Part of a small language model's weights: untied embeddings, capped logits.
Each number is 128 + 24 x the weight over its row's rms, rounded and kept within 0 to 255. Layers, rows and columns count from 0. Numbers have three digits each. The size before them is the row's rms in percent of the matrix's.

# down: layer 6 MLP down (transposed), 320x160, rms 0.0395, rows 14-42, columns 0-159
# gate: layer 6 MLP gate, 320x160, rms 0.0947, rows 15-42, columns 0-159
# up: layer 6 MLP up, 320x160, rms 0.0955, rows 15-42, columns 0-159
down14 100:128143099177150155107151091082124120155145126081145136163104123063149136124134107133123134128091148116126101141147160142107178136186171152135132106097135145184127103141102139122093115099093117117141119103107151171135141134105122147188130144121179122114123113160157098115109113176106132095120129169079159101101152133124103157131111165139125132114105140081158131128139123133166139143112106128106098101153092143143152115139114157133094113132098097131097132120125120124122118139166133
gate15 088:130154122132099145107141150150140159114141142147140118113127097088085172142102106136140076114139110122113144108117124133099136118121126105160103144145110070131154182155155147113145066120171069147123152139120114172116093132131164092137155115151133141166123100119145174142142134114162131110115159115122123167116145083125156103086108175148141081094110110091111132153141104138088161145084108119114135148114118159136120137108133080112151117083127126133131108125149125142129109118126170
up15 101:156081109137149136101118122115117081132182137155131161165161102113106107164152141106115147146086184095145134149184120102132153145132137139110119114157147131095127117095083162134125132115124178120124129150130143077146136122130106151115088140096113078127157159099152114131141171133122133136146134174113111123105131100159117154139142078100139167164170119180109122133135167118124135151126137106112108087170127123158127145096128150110149130130154142106132152123163144122149116130122177
down15 103:156171144126137170114158164130157150140173116154140146114120124119110146134142086106144094134128115147130123105158130115154163116107122110106107135163110098142140147140086122115083085150156050135111130134081108166130130130120146069129140103126166115144136097144095106178084129117101150155131122107130154099088131108102146140114111113143112125122133148070107129164125137141107137131119148106111134113112091095129126113101105057115138095118139106129094105131134091074150116117103133
gate16 098:105141107090178115098110141126151106111096122121130163107093134126151128098117097122132119151127112131116123133162077122125108163124148122135139150091156145126168097071120139082151044171126140126084136177117110137132162116117106117180122129121116140104153108130141109121108092104108116148113122136116088141131151165123112119152094104128135062102146137126174138127139127113154132147108146139154165122158135099147127117127122130159086156135147094150134133152153127083148191132118134
up16 104:134120114079120144111143125189090104136160143102119138151105138106129128129117136129110124118136143165139132128131129170088154081157123129100154168098114115159157096174129085115101132108114149167132138146121139138100153130118120130111143129129105135141172151132145125120124128127122140118138151155105142141096162149083120100158147123146148151162102109099110126106139150119150162126119118172141111137123166130101132167144111107166117175095119167117064191127160112107185150094166087
down16 099:116128148092119125123139119086122111116118080161131139086153130163110120146123118111114129166137146088131110148142152077156093107099104124155134104125103126141106129104132112100111101144137121033163091098123108115150084122127130124182107112129108129158119133123122138100145148134136130104101091120110116107175099098164105129117131150109169072090121124099145084091148143135089117159128145080109131115162130153094140134150089131111117138123154102121118121134169138144134105171127150
gate17 091:129103126128139141140108159161131118053117131148160097133140090108146177152119131137138101179110139134090116174119072142131150124092117130148125108112147130104106138144118160141080110119131110093127119140104110126141122091132131085164188144139149145122117156143110182118129131094164143143123140121150141138108131135120106146069146106134117138166113163117150169123120078112123113168124108092118131110138112137108103117162138160164186159137153121091155088117127149139118117103110157
up17 088:107132175136117148116148123137131170133161171149121092056188162128127122107100147130128104115142168124146119125110134114150107104156134133168147113140071114121168123166118126161150140188125145109119139127120104106120092153116129128129145124108137158171125125096090124171159092134131181101183125137126144136133104143127083134126173166132104124108136140134063145164119146159101125154132140129132120094130113105164173110135151161114138103112141143115132130109135115140081141149120131
down17 092:158126169123132100084125135121143151169131133148085160155146144151098133152141125113116129146102169117124126104174131091093173148126132116152101136109152094172148119162110116110120104167131111157125139116131168184122148135102151154130103116110153166140103136094139121142098134115082120105162104123118096121160139133157168140165104127143137120110132109112098111173093147117126137094146097112146148118087137132083115087127134137135078121124132146091118123133112067138123101106193115
gate18 100:083162148125139109130107106113129139120148118119121097139143109122164104116114104111126166069128154125142152154131112051132113099140142154140149091102146100103100130124144108146144147107132183138097138140140111143103137097073114117131168095111126105126108105106079151118153126137146120094158109131141146139109171140119139079174142108131092133151101083136113117127122176144120133104127131141061111084143127145139126109126106140162139124104121180123149088118121098154117152119075148
up18 099:139147149108166140098079122135131137129173130084094103172142163106114123121158148131123159168174090141133147146117105127066123124153121107129149120099116082114108113185143115106140072130109092108134094081130146141102109139133138099109114134132101161148137138156127135176096136134128138153148118115154140125092116103130133137125152151123092143118114149086155170129103181118126147115140165110108129157089137165118142114116125095091089164142159143110118138094122149092166147129142122
down18 104:106126107111109118080152133101111095127130171152121121078139157117138160144119161130098138156162092123130128180117131129103119172176114097141145114137129119145108126182144134125098115138143106083131136131121155165068103136163178146120115119101118115103112122117135150151142114150147156115116155176136164121125074113176113134066119150134136100142134129118150161111140122098144118120176102077124099124113154114143137124148150136084144187103128094129153162130123146128132125126158135
gate19 112:121142136121151148098133089138084158143123129102140138090120116146130102091147117124105118111101136167138150139142157108158108126087150151151128114137176165164117085154103139112140137150102156142142102107116099165171162097114136149165112109107141095099132098137170124124105110101176155133135153105142126121154076183143105106121136127154118142114112092095137125136128127111165133105131128155177104140105112169147114136115155088083122148117126087088085101127119087125091145172144129
up19 112:157115095164151139122151147158125163093114139142110109100132126094109094082136127105134118093089116171151083165161166150150128129096125160105120155092176153134099161138142148153112147122150169128155153101087128131143141144105116159164051121120135099125141146127087127097099096109118148122126097132120123115165126131171110128107107171132139141154150098145113147125078094100144118090122121123079108128111149181109139115136121103159096134104126117139135113150108124148121157112123135
down19 108:140169168132131106165155114107170139137100085118109109120105117135086140108149110102157119146172139109165124088117128106126169133120104093089115146146145107162124138117131120110161142129131131154139131126123128127087149127109139115150131101139142136157154149093105150099113111133132107143092138125125113144124131081124182099124142149135069094109184135161118172117136149126100155109088135132159113133168122100167095161165126129145137127098172102106138102119177098160124122159085172
gate20 105:162160086150111116111105116140126075106152145120109101129131148191143118142098109165138194137131112149112131177121121155135140103109145114149157119121165133144130093104142165155098153120154131094082136132149100100090130116129149173117151147091083097151116144168108128124099103079141140160125138147086127118128152160141089102107156134138092128130142133138148130115138110124145135108148137132130124176123077126129093183113127156158094131136094096116137140111100132092120142102097135
up20 105:147121104100111119094096132128110128083140168113095096098159102106155145145116114140173084129152158098099104117133107127105117155164138128082101103155150095152122110128170146141166149124125096085113130154154124126149092097145104139106151117132129140143121133121122118143127122151114137110038110197122166133071132100127144130135118115160117127139136137137131149115105103123122104143147159100135091112170125134098104102176142127119129116115179139138130160139112086136116134174144150
down20 107:169129145117089103175077136155140117063157145079106107145092137115162173177127143156181138139136109070132144129128118137145100129110128179103129139085094151076145142132135124121107128154092176130158129128119125106129126168137117158104195138161126137098175096164132152105162127137104121123124144099135109098122163101143103119145140124113131126119131110118105143120113132088143132150141151136103120145125142140142128162142157119109136123123102138084144133148115106111127114169114095
gate21 090:100139145149123133117139177129098151093177163164129122124131141122129100159096143107139134170156144111106128151105135158162138138116147157126122142159087124120138102127125109162106136090126128103184105179107122122134107134087141162169123136079133113117106126132098136140125111103134091138080089133108132120073112129099143144090111123142152145194090141097133088110070101142106174090141116111122124138091071134157145132140130130133139112134159128126139129152103148140123115121089107
up21 096:130116122093154113090126160142135091168146128142151164100108115124121147144111086129106117157104107136116125126102124104168111122050095107130146142146155121118142091142107132163110103125103138121112132156141157142080122145100057122177175130138123123165108146107134155129151148087161160126172133116169135110146135145134132144148166127108161146133088159095124141128166148161128112123118171135103116136161151164119131123156090141122180138088091109160137135128106111153128108126115151
down21 097:157154115148122117150147130153110166145155114111127141142147168143113103119084136158146106118142127163141142154100149151128073137143119146090109071090101105176140091118143095118103136157139117147134120110188124112160166156150141150103099155113103129149146142112118132161147128109150092081117116106090085129154116122121135163151121118135160139139099139150148068122110164130113133115136173122079163165113105137169151146148140108121102154120150101078130151116115115117155128104141098
gate22 098:118122100068130098117156129118165149129139155084110134133123132100105132127150119097142109155114099149136159156149165156154159121139125149082139138132121113151143153136148159105111134116137121111061132107184122161128122148139105134162118101074122135165126105080144143103115117125173087100108130141146132120118135103125113161105132189121125124133206086117141089118102108108120155100135132136121125137175135179103111091154128089132115106132122131106130164139162099122154134146117108
up22 094:132140110149165129099091142124176140145143120165125112123105173132092129146109140125114129083148117156098144091121117109141110137099084100160084145135143096087131150154106115130128149147138125130129101165130139127122118100120114158109147103135118081119144159156130115095133133112103162179132124143085112061130156125149123116168095198145116115119129154134100092144140104107102097090114101167114091156096135140139144136135134101151091081125133134125133126095127069103155124116113104
down22 098:129118127069143137151146124126084195141094146096166135119105153089148143102159138099103118141102095148096150142132171121139130133107149129161144111143107104124127114117151150104117121136138157135090125076156134100125125118150139113146111156108164109127182107119137128092115114128161134110114106085125132128092139095144190135090111138100108143082132126116182111125124133106144130121128110167148148126205180109133091159156116138088134146106137143119151129151122128152133121099146152
gate23 108:096106149155183127138110093114182143167122117149112106101075082121126096120065131119127126123145140135122122114134078163140150150095167164098145144147117134136108151124148118095095134140139118172096125093109100121140122114122159148121161115123104166144118143085149148105112097146087139089125155178170138152144120132134132123125101117119142096117157123155130147132121172173127121098165168101115132087155109126131092093092104125123125120157131134137117086108119144133092162149125124
up23 096:107131134130121106093140114153108132120108133120103148173115150110132145142151118125171154111112119181114152105125126118058135100135164096176123132097143133152141137101138085112123120102117117114150155113124151125129098138164112120132089093145142120134156141143095120106140118140149131112181130113145126103186118147137153087097121157146116119146155140161110181135108146145145108077091116092134127115109185163096136143159118122138144096121144131165140132078088118122151065123090154
down23 102:103113116161153127135109113153142106157133105160128067107110125138111112114108150125121077138156073112120087144146166141164171162123140156121136092134083176146126123150136121124102112159103098107146143073143149160165157104128114157140123109132109125158175158112123095131125070142127122107148129164138126163106065131131106120088154157126163083108139112137155096098133118136136110107125165132094142156104149144114119117126113170116128090158142111149116104133114125143100147148127108
gate24 099:096168148075173096079121109160132153103142152093090164119159137102155171165122087109125129109125131130146143136136133169144121106133139136150129115096113134130146120099071126079145131168111101082130094104135115150112161132121137139116127121122110172118146122170086072131145128138102149140082153160119114167135133150136119126093141182109074129143136115131133161166128092161112168122122132093151168124132125111140106092105144141089105115130137107138126124127131147121095131139147139
up24 098:118162148191139119098110131138122119111141164105105184136121116118139145148133079123132133095142117121091128139097121087116159137134128099147163117154108119161080132081112109088143118116164126141167128130124098121126161144151123120175153111085123135107162129093130112135134070134132102154090137104139112142167145156107111141133144097160103123150160098105105122119109087090130108127111144124170115151076160140107131147149134117090153106135173121133132095148130109149129129178129070
down24 098:103120082105149120132100112139096115131109114132146130113150099096145174122113097124132170098155142144131140120145129117098125108114075153134121142111162129138157116119142133174121136145115114101097130155152152135178145153123097147131168142124103161174151119097083086125129144115104170138122139138143157144108146120165097130138161153162124108104142087104141110187132117175143137159152107126106102142156132106113127137110142158090127117124134178155145193066100129082149144116139123
gate25 089:162143169111155115180128117098148130086130162129143129095106103112113124116125137139145107116120116099144121086126124126128128131112116150147138122131148136094155166122129157072106137135112142150146108114110150179122125114148066108158116111146128126104130158101190141104148110128127135150138141117164149110179086140107126166165175184125123155149113123096174111137119133128135117138157115099105126112172155146153158120107080146112108132081170102134160141165134147101186139121114126
up25 091:111096159119135096145148113119128133057091156143125132110096142108114129092124151147118115123130133125126163137141193119167157141122135124137100149133088099085095130110094131062143166100163161109151141133157119171097038094122123096113149142125094076164117118100145122149145128126125100087172095095176114140140113106119150129133137120143116140131135131170152114132133148141125132128122119137132136100123122117136135111119089183118117104119129128122145118081107139142123145095126119
down25 096:155153131130112143153110147149116105112154109163141101144096112121141142089123155144131115140126139139122139089139126137119143121131117110129109110147136160078135141106119170127142151125145121192148130106146142126084104131121129077193134128191148160108143151093117152108169114082117118105122135118125122147122124120114121126137126135103140129160115110113173107141127093160096085130152107138139111084144177173122096116120066148091123165105124099117201139154136179109141136145153135
gate26 104:137159116107115136147114123149091122171154153133117113138139134113137137131101113120142112127131100128103114106124145117090168091164122114110136128118144142135120167146175132114121144117134119105143128135136107113132127151141129110167178155144144110091112125154124152114129202138121142149161086127073121110148148138173091191133169159141157120205122096144166161137119155140097134151144144163120107155169084157133116129128149133124146163075100157143114144107119136111160102166107145
up26 107:113114162124163116112137190162137076146136138108123144105136083138127135137111143158124132113125144112137122124139117175151147134146154140110152141125136135111132088124119140151133142132139120137142084100134137115129153120129124152121175135054148134151131151125117145091159112142114106115112104095115145155108157158145174114153136165134128102087109096093144146129107087127086162105156089061100151136149135097157136139076111144092099139136182182103113111099117095140113138118127099
down26 101:140140092166109123091106111151129123159140165119066132153109124148129118114105144112139155131139149120126132102097169064080118162135133131156139097097136105143159138097129098113138155140129134188165115132111124130139120167177139126154133125156179100145169091162155200143108137148134106141143097145105164094181107133141084155117123149165163121139130146129123148132123111106139153158129135151140152092159160153164114140135132151155115157141104127130102148132130141112137101139121125
gate27 103:147160144114059111093119121137144093161140110140125119139123107152149144139149141124116116104141095165123125141129109143111136147146147152140118111083162100127113136105161106103084147143129132161095198138166124130136130122100156164134140076121134096124104098114140115150106144139119121140148093167079110077054095137107102074145074165150138103177161126153122133153132138169135126112097110117100149157128129119135139140173121154142137124110130135115108127107096138119149109131117121
up27 104:099119157177110193142131157134102081126132134069131114120086163142144060099144118115122132120097120102106130099122116142142137130084130157140078148095134135164088126095161115110123136124104094111152098104131136177151123130120126139105140122125113139114127131157125112138124099095101155141107181167130105134124164117111149125160082095148113134122121127107163073108135108100125144091104142128122160132098136127172104111115135160128128116168130093083132096134108134125099133148130095
down27 099:152118125143151127113133117138159155135071108141126146144150088143088141149135101124112092095149134126118150157164116116167112140110109146093159103132154153100136100101119160163135103116139149129117117097152124123159083148151142132111106121112155126111176103075150114129130191131131146153145082160087112126100149101093093108095108124094151145170161126096137112114097131090153103125168147157108089113128128116141120130124166118140118165107131168164172145138105160151114126162105115
gate28 101:088110105178121158143107094110147098151177145142134086122128137111105117111118121122141076084175116137092149117136109110105088122132120145192138148158141126153118109110122131126149140138099126173119128104093096113126107115141143140103124129147134144146145076134085147141110124141135115103158170108141140148107112164155148113151123134143166209095136136095114131148128083146122141160136130124089116138095176089121150154167106136139103129108124124140146127110126071103146166127124106
up28 099:119200164158123097126142110128158124121093100144158094132124142137119144129154138113085162133105092111125130135134150142138156150103163105107133158116138161154174100098118128120111142088143082146117134135130112134131129123176131081122158154139098152097132150142150119109145154141106106107088124129123137160166083124142087116104182119134120102133116093135113126135155162095121146139125164091124150121124113132122125130110129173139169114064182125154152161131166129104082105129114091
down28 099:131122125102109170104128141154109135136118110144158154121152176144143096193146095166152146129133177138101106104111137113109157153142131167120165095100143132114113149092168135184125118133146145122121129153135123127114130136137141167109139143084093121169166144101174166142099145148118102138115098110139165081128100120098156132126099142125143130134142169140137125078142093171104129118127094161151158152149174118133137115085154112173089136126120129136101119151134146136171150145106113
gate29 095:117148163168114172150094117129106144136138148145187122140138147129101195128132146106161151062116083133133163159187166138113128168116138139152104156117144140142117120126086120135105176149128169127151124154118123092124132119166074151131122133121089108156132102112112114150139121094123126147130125155131108088142156116098133138144105114135076149119138158119076120101141153118175109114119146132096137151157100106135139094166102130136147117141113103133080130107087129121129142112126122
up29 097:101133129144095100110112102158156126102128155104133142171101101121145097170141133140115167098120155125133132157174085125158129136140128138140158075141123137140141110127117141139111109151111101178111112101119153169117123105161094070091084116110124148145149114140144097139143105165160103137165152122136099107131142164116116109121114094148123125142129148111134133120138171161175122150154121159141135087138129125107128111103113127129087209108125166182130182136110104121105130103138111
down29 097:129149084175141150183098153082128108140137162133118137126104129157111094113099145124104151170080147148150121132089117093114101139125104060143126099172094139123103158137127126108138164106126118178141119114140134091072109119126129085103132125145125134173153116152150074185117139120150125125146067148107114121136126094114134089134105145121125102143088131112155120118122138122156167133152104134119143159139107120097129134099114085111104098130148118092113138148143137111137124108110104
gate30 090:140163125151152082097125124151105114110122128143175134149140180113126128118112109119099086135162130151165096130133109107115139127132109164122132098078133070130124101118126109108140120138129156154154167127133140136093131121137152146142154126129123127134113137162164112150134129057104094186154114156176102177137127168092140166114143119112146100162113119147098118119170155143108161129139160188125129107119139152087148139105145172100129132107142152162133134109119133082121136133141166
up30 096:083144135113166100138148139147146132132150128102131170158171196118108092170128097152132122174167123109138105099102116142123197143108089111135140121141096079110136101105112137127149122129118089129101128112133100153106138159182120111157146143144145145131124135133181123109101170139138124198142124120121147110109136147097100161115130153120122123125159077148119141105169132149121143102150132134176118131127147112103152134110118133121148146148101122111123138145144099081118135152110183
down30 092:141111140146134114126095118151153107110108123147184134075111107161168117140117095135145100063143124114122096092152150131127108086127172135121108144110144108103132150171147118122136145111132145176100133092109177158154102086140110132132094135108138105123117112107098125120122118110072095136124133160119116117137103146119163092141085100138119093113139096148091129109134133116094157120183133142115119153112117150090144116122161165138127113116132111166147140114107176137111132104109057
gate31 096:163154131121166147149134120109151133149125136097133099128185119129090144124112180175094123165134115129106122121146135149127145132137124099111137121087078078131108108151179168101162135127137124127136135114159134152152094173170110106085138139139126133125150139151119154185125168126114152137151134128129119107137130133134147118159106132128106096100132118120110093109133177164114093156113146067130155121070131135145148139095130116105121138150108157103100111112128107125133117167203123
up31 107:147097136101106136120139117142073121121132119124122121086144117140138098132125139140112192130124125096119128150116154125126097203110113125176113108155136143138157110140108123112098117167124160137092140126160100133111111135116093135123170120108162144120130075055156121083171132159141153143142108150128153101123146139118124072127187089102147119162128084138126087140147116113111151143131105150133141157146110085132125140133098155115161130093143101127142150118157141138102179143138144
down31 099:101137110099134116121132147135108119180176171107113129104155126124121120087143175135092171172119099128097150113177132154147147120169121159132132111122076123145089110173122128084134125166122131126118140096142108156126115126124144104087160110136121169133109084147129124109107113153131112121145125116164151142091121091145108147126115111099160092131109126115127115083109136152121124122120119101152165119112126048154131115156080110156156144174150142114093164109136127121115111168145137
gate32 101:129101172101128122123146110157109155142114135141128145129156112116120106085150101125106159138128119146106146120117105114088103172119149081155147146103169100113094149088165112126110157125101146128138161146172165116138171128128084097095092129153141096107135146114133123167128153154112124171143112150133118069144132089104074164126093087129114173106141130155120091114135145132149127176099124120128142101129117092141144136081147125136097145104080144105133088142114128132125129171104131
up32 094:141140140145118120129125143106125110120147122149137107137165158135098152111142073119162109106120123129140156120158183111137201088088097121059139099080141109108120133117144131155144127101154093140136132084139112167124098126136082166097096126098104083135116115111142118136159105192139114123164145106123126102183136138129095126109109140159132153156160134094120126126077128097120143107136099158138151155111116128095102118130123149137149153132115105133154121144132160085135129134116165
down32 091:117113145119155120125136120130133107151159112133088158159092131097098086131157108142159153176114113137135127073146181156146126100128130144100112122138106115149146160120116095125179153152110094128136077136206136112119105137145157073170147133135130179114086150151099126134151141142129148111103116120164104154136108128188168108163139091087162087081111141104097157140136129144105124115125168143113134140122131144129127132154112155118132110157138131111133121164127152148124127131144120
gate33 113:096141152177154182148134168117165140118125096145076143102120124183127103168128141193112157055102107126095099112100138115144158136151139092126141154128176110138139157124145145121139137155140130125129179173114109157123121131120132118127092135124174124094168158143122123135082175153115106137139120086119130140132101103130145101118128159111128117125137120093128104090103164145103109173169125084141137144114106137136145110123117108113102135127154133136142124087121117127126142119140164
up33 105:167172142153108145120119116151128134129096088128115083132132088131114140137128091126096117107126120157109093112155125090143114145121123132122137138156103119138113166113117110116082120130091109135143160164086176152106131115090075102107137105118145110141122199125120128130129141138176145102135120130159064145152143170123116145071156095147092128105135153158120137143114101100160092135097124173134105150102128126089150121104125094102109092125146132134128136134128106159098108131128184
down33 107:143113145151149154131153194142130093098161133157118118136085148131140107083125126186163125154080182159100078134152169162157104137150109121164137132134121128130100141152154143119115100132155145111160150185111132152105157119106140103115127082123140118119144120142105132122119145110156086146131118083134124125139115090138097149123119148111094170148136131122111171149117135100124153124133159113181108131114121166105115139106163150103147098110119114109199129130125108099139128122141130
gate34 105:128174130110148111089117117123152155107139115131127123115145100127099140093153130136144144172120116098156136181101082119128107169130104127149100134160155120151159127161104138102132103159165137167115174129095135161130106132117147136140147132103132169157122094113161115119079098131110129136148135137139114129102098107131134125138120068102105114110136096199131068133087130136083094127128169120123125150155114129152162150091123114170139111113118116155124148085142100093111127082141107
up34 097:121137126106174102129099180155157121129124136126107154108144140101094090092111122101139136123153129109082149143122100132132127126115108138121111094129101158140125100117184131133141132103138123109117119118133146166081144138108146145103130121133109119154101149124175108103169103112125121126135119134134145136094125154164132138067117114156108119116082069092151119110164168143187105126123159138137140100121153114179141106110118168123127156163121128157167174095115131105141130195155162
down34 095:146131094121101129165088060147110139150106109119087146127122130102137143120141067151135146144139108131110113088140136090147118137133137108134107138124155115153122157148128110116105161102112125145121131129149122094126104090127139156138131120157170117129132127126112113105166078078120176104140078121117142091180152172122114059076097100104111120133129159151103130128116084147106164160155133122092143129143131121098099123149121109095130101149127125101124140095153112126107084090113143
gate35 100:158117127164127105120117136158162148138128093147128097143110116129160120144109108144123125135064114081109143099115154151104102095102139145117074122144128122093123146111088176144170111125126141119110131133106124125113125132128102127110105138176151076124111166076140073132120140108085136111108148131149144126130151116138140178113144151146120079137126137125112124155117112122105142100114117106164098096102097134130088085144162115145145124150102078164076105094149135129177112106094107
up35 096:155133137142120096118118177177134162144130103117191140151181178124111134126116161129093109131109149148105167129119105123144165127126117122103121117095129125121138165135120106116108113151123112117076167175147120117154124159162100140111131152102109115096133133149159114109120144115121180130127117159117139106121143128070136143095094126113096070118072147125158155156100122161134133137109135157106128144111091191112119110099123117107135109095104081158160131109101126139094129130136135
down35 104:119138149121119081110115145139125109124119090123168116129116135173129118168129089174121100134130145142158139093144102115112129106100099099106138141140110112158119133131123105073155127161161145116132129152061133139140128097151086104135167114119123126144179154183128104147132139150062153126160098155147149088115151130142148121076127145125135143143152173120146131106127131166147120116088121174073133147117111126153094151148105121149132089125125145128164117130149145114093094104168139
gate36 094:102077167090120127083118132176117159104122131097102111118139130149115156136142152148085124108105123119137142151117138129158111116170143099124133163115153109119109149137128150152140140109156141157164113146132186109121147135122157156102189113154133114144085138154099142082111167128167129088159113107104168110102137104085163126123122160138099127108101161140134123112137108124111094141130133106129157160150148148113121163118140115107146110096083155127109155101126078100175111148122171
up36 096:105130126110146152144166139139136095086138130107135148170098150131090111148101118162146141127122142118124136125135116081140132111134108101128158123152108114122093140158124106102147170170153175136117119132149135169129098172153129115086108125124067119124162125104152117173127126133127136148131090130096103143181112101127108138079099131056105132117115129119141110126178113129142135146124126099124072081129106117124133139113106151090151132099117086152121178077144155148110108161127147
down36 098:164141130122138143145152112165173101129148105106120154106116122109131154114154105158136138102124130103128093118107110130108115149128153127096131129108134073133110102172129156169108139144088109134138117093063134141116157170123097091120125165162130164111148103130128096200130163118097098116082119129113113174141100132120115153095116106125108074131099135129164138148102129137129152137174116112127145170109131101129108084101137070117162097108152095148135140141119111115155138120145143
gate37 093:127093080112122126082114114137142167159123142092066104116122085142153166116122143168138095133157145139114113142182102123101141127109109136124151151118185131064159152140084149113123153117175140124099113088117164110122161139155145146099113127071129140121123145134126135123152123111129144164118113114118125129115128123140134133110153127130070138127118161166101143141144079148115157107167162104102114069178131150124105116137156134154143119097138103131137121112122140167140161126124122
up37 092:147152097087092120131125140093162107109109089163133126153115144083113161092137157123154151150134136132106191118101082156127110131124131138151118090130104154178111110148092123110111186139126104148129135090133122157118134125079084125110140128165116149141097128111149139158123102154157108102104144090140144124142143112117126108115120101135150116101115104157182177114108120097114094121155121109062113116130117104069139120153124142154153126132144118162140145156121111133138172165118121
down37 096:096092119139138087117118116137131134189172087107082118178141116143110126099130153123161147126123117148127150084132079119138159150111109110153103101100080147119157157094116139116124151122094169098126109137139140126111137143128121106108103152099093129170139177126143181110131149137125110118108097138128156092133161127105116165075118148157118177153115124135144140173111154133149124116150132089169143102091105118108146101138103112107147144117133103154133140128133088166153131141140173
gate38 097:149155104146146114097104106134094113127115144166171139114115132152165158172140111091156104138120119144178152115174140110129146133086130154107116135081142143130113121110118128170137120101160169155130160130126125129122092140126142111155143092157178126184107090104093161142122119111145132142160147138164139101117141108141146096088110115111121113120097148078129125141121123154145151077125138179110074105142153111130091111150154123135180112095137151134165135105109117088097135135115134
up38 101:133136089066148183124160106137109103121163168106116150137141145097148109115152151134095188146104123097121129088145156135150094135102132096146111126071118169129146087129104137118133128116136140135144131106137115098125135100117133122145112170144149081157147086114138117123134109110136142117125156114134164131131124119119057092151114143116129120129152184128144165100150126142098164133104151122120158102123094115086124075099149104157103172143170151118159102128143125142110144131105115
down38 102:119097102130132139145095113111139100128133134132148136109138103103145111131117076133168113121162155107133123111121134144107095112177120178125098115131099124132112077160132117101145131111101131109138162113127108157126171089108141142158105126154130142118137101142146071138125162133172143124146126162138128096084124201101130158165146077146093146137141152136143127096121136081149152176153123146189101125146119138117145093120163126118113161147102160187145119139148110153134139154147132
gate39 105:116104142182128157135196125058139126129158156114112110143078131129165127109098100151134125160135088169130124146114130151140078092134113184134138099122095133125148132125086121146135139099104145145114145105119093126143143112105108188144127090162107122154124171145116131113125137105118155145142137120129124145059125117183143164184149149158134101153121131165121152124158123137133139125138129131136110135136134121180144138135136126173108150128132142148145099168133154166108140114126148
up39 100:132137149157144135129114146131125131144140123096096125141112175125145151082090152114146105160155129138145149130126101138098121161112092126103182133104129185118097148137114116107165114127128121151092130108170103129115170143138134108149113151170128106156105142139147120138153120093100121143077104130121154117105162119128134106123111158116122117079118128125128130131139159134159174106172148116113156168100115126187166153108146088173086119140134141092169128106158171181104165140122115
down39 103:120138151112078076144128128131095122147083099154112104193150081111147117125161142151104133161178147097135140177144151126076150146117163123130124122132153128150122143171138120143135159160138081086141080149131124156102135144136148108135137140136095144122145100143114107148167145145092104111119155144105126121124118146111121089106133131121106146074119110098124121133140145076143132160120149121118170117156137140098099114090073164162146085122121116142139118156134097116139122095141140
gate40 100:129109127098132114088090104117127111173152095109124085165142149169134111165132143114143116149151124116137129137128136119146158147136117110138111154115118122172166143090116161127072099114160161124103152133115091112116139190103138121100131102102149145072126138111090110131108139131123130160086124151122110140181122110172082164137105167163146155128142169155153138110098094132138147130112126131151116111141081148146148120175120086110123099109098164122128136083109125170149138144130133
up40 102:113131107141138170128179110150128111133112084138111128153122114097167129114152162139127124140169134101108111125079096130118146137077090138119088149172130118119109089137092154170148172102103123131131127116134151101171118102111147098123180121139143123147106169134134145134127139114129119148151134148124126133142174098069114110103107106081132167142079126112165140158171155103073107118099112126155172113102119122117146123126129113134140130114106135098114112134090125113145170157086151
down40 097:142153064153129145134120150144141129114140137141143132188131147144130123120092150074159127181184108155135128158118183139094145151156155158137137126186155111158145123126160102120102131113120123108120123098136191168103101200109138172118116134103182104149117139108088080110119132143145118136132108120113108135155141136119091137133174117117106141137118091110104159120143142105099114125149115143154133125162113099107169140105123115142123122126113114156111125139096113117145110122162126
gate41 095:113154148154108149149130113100115121181121129143163085152159114168163137114149126126159091141106149134076070106125107120134136124104098145166163142114121150139095154120122107130141157110091121137161115105108144135157145127109105180139144064147174097125133071146118163142145127154125142125117100149141122092132147122145109136133077117158136157139079138119120122129151112127115116174140147130173091087121143139160136162136135136120131121118107117138138159135120138135054124149150171
up41 098:145098093136092113124091116136133143135170100139165153141142111107133126126135119113094134162178141113112119128162103076130124084132123154112116087123137101162127145121121118064094096178107148113129095130080129120130130111151125150153151068143139159153121148129096170120111186103093121126125145122145096105118113168113122148088130160137129140095122126112135153152083131133120121116099184130126120167116100153082098127167131139117121089095144119121105080156126127100141148136135140
down41 097:091170121093105129072134145152126124128091116127117110110119102141125156114104132138140164131162132135110133120110127086142123206118112130110174154116095092076119136111121125152166152062144161149132171103120136134114110130123126137105121167124164139107130141118171095202135097124144145135124116113129146129131129116174160119124165093135137161082128123146131126108125139137138164091127110121119151081117185124140128113074127127091109126127135121110107117074129111145128097108144123
gate42 096:116097145140145174147157143110140119102107129097120139131155136160129078121127162086137128160128165153106177121104098114175140083139103133153057153146078131148134122124142125164141114081177110126169117128121123131133108136130143117132154082140115112133132076139124119158166148117139099131129105110099119149077129121151143160140109150135119116147135104132069148112117134104099133090109115075121108126111130095129098101105139142138094106113164133149112105157122135118127135133056128
up42 094:178127116110163130160165138138079083145137130090208130149060134106146113102125082136149126168142148187114130156170141101108117114129123129103105107137125170100134089113127128118095125109155137133107154149121140169129112183112105117099171128122103145096144080094119124134127121101118158113122125156090074144122150155148159147091144098150130160157139115124143141116092138113132113128097156151126128105127144131127119148130140112102145112114155128126175110147107130131116108147135141
down42 094:141099104161119143130129114149084143131144154074124120114138094154134151127140082136145129184110150131130133107148130145134116160124166117130096144137125149106132124153108110158123130164151133143110104118138166085127152134156106121144148130168100102094092147118124166091139115109120142141121114136151151095139106093089130120131141154111091105108135099109112212163150127113126171174098135122074165145125143155084120105087104119185145136106154140135091149135139134133109149079148142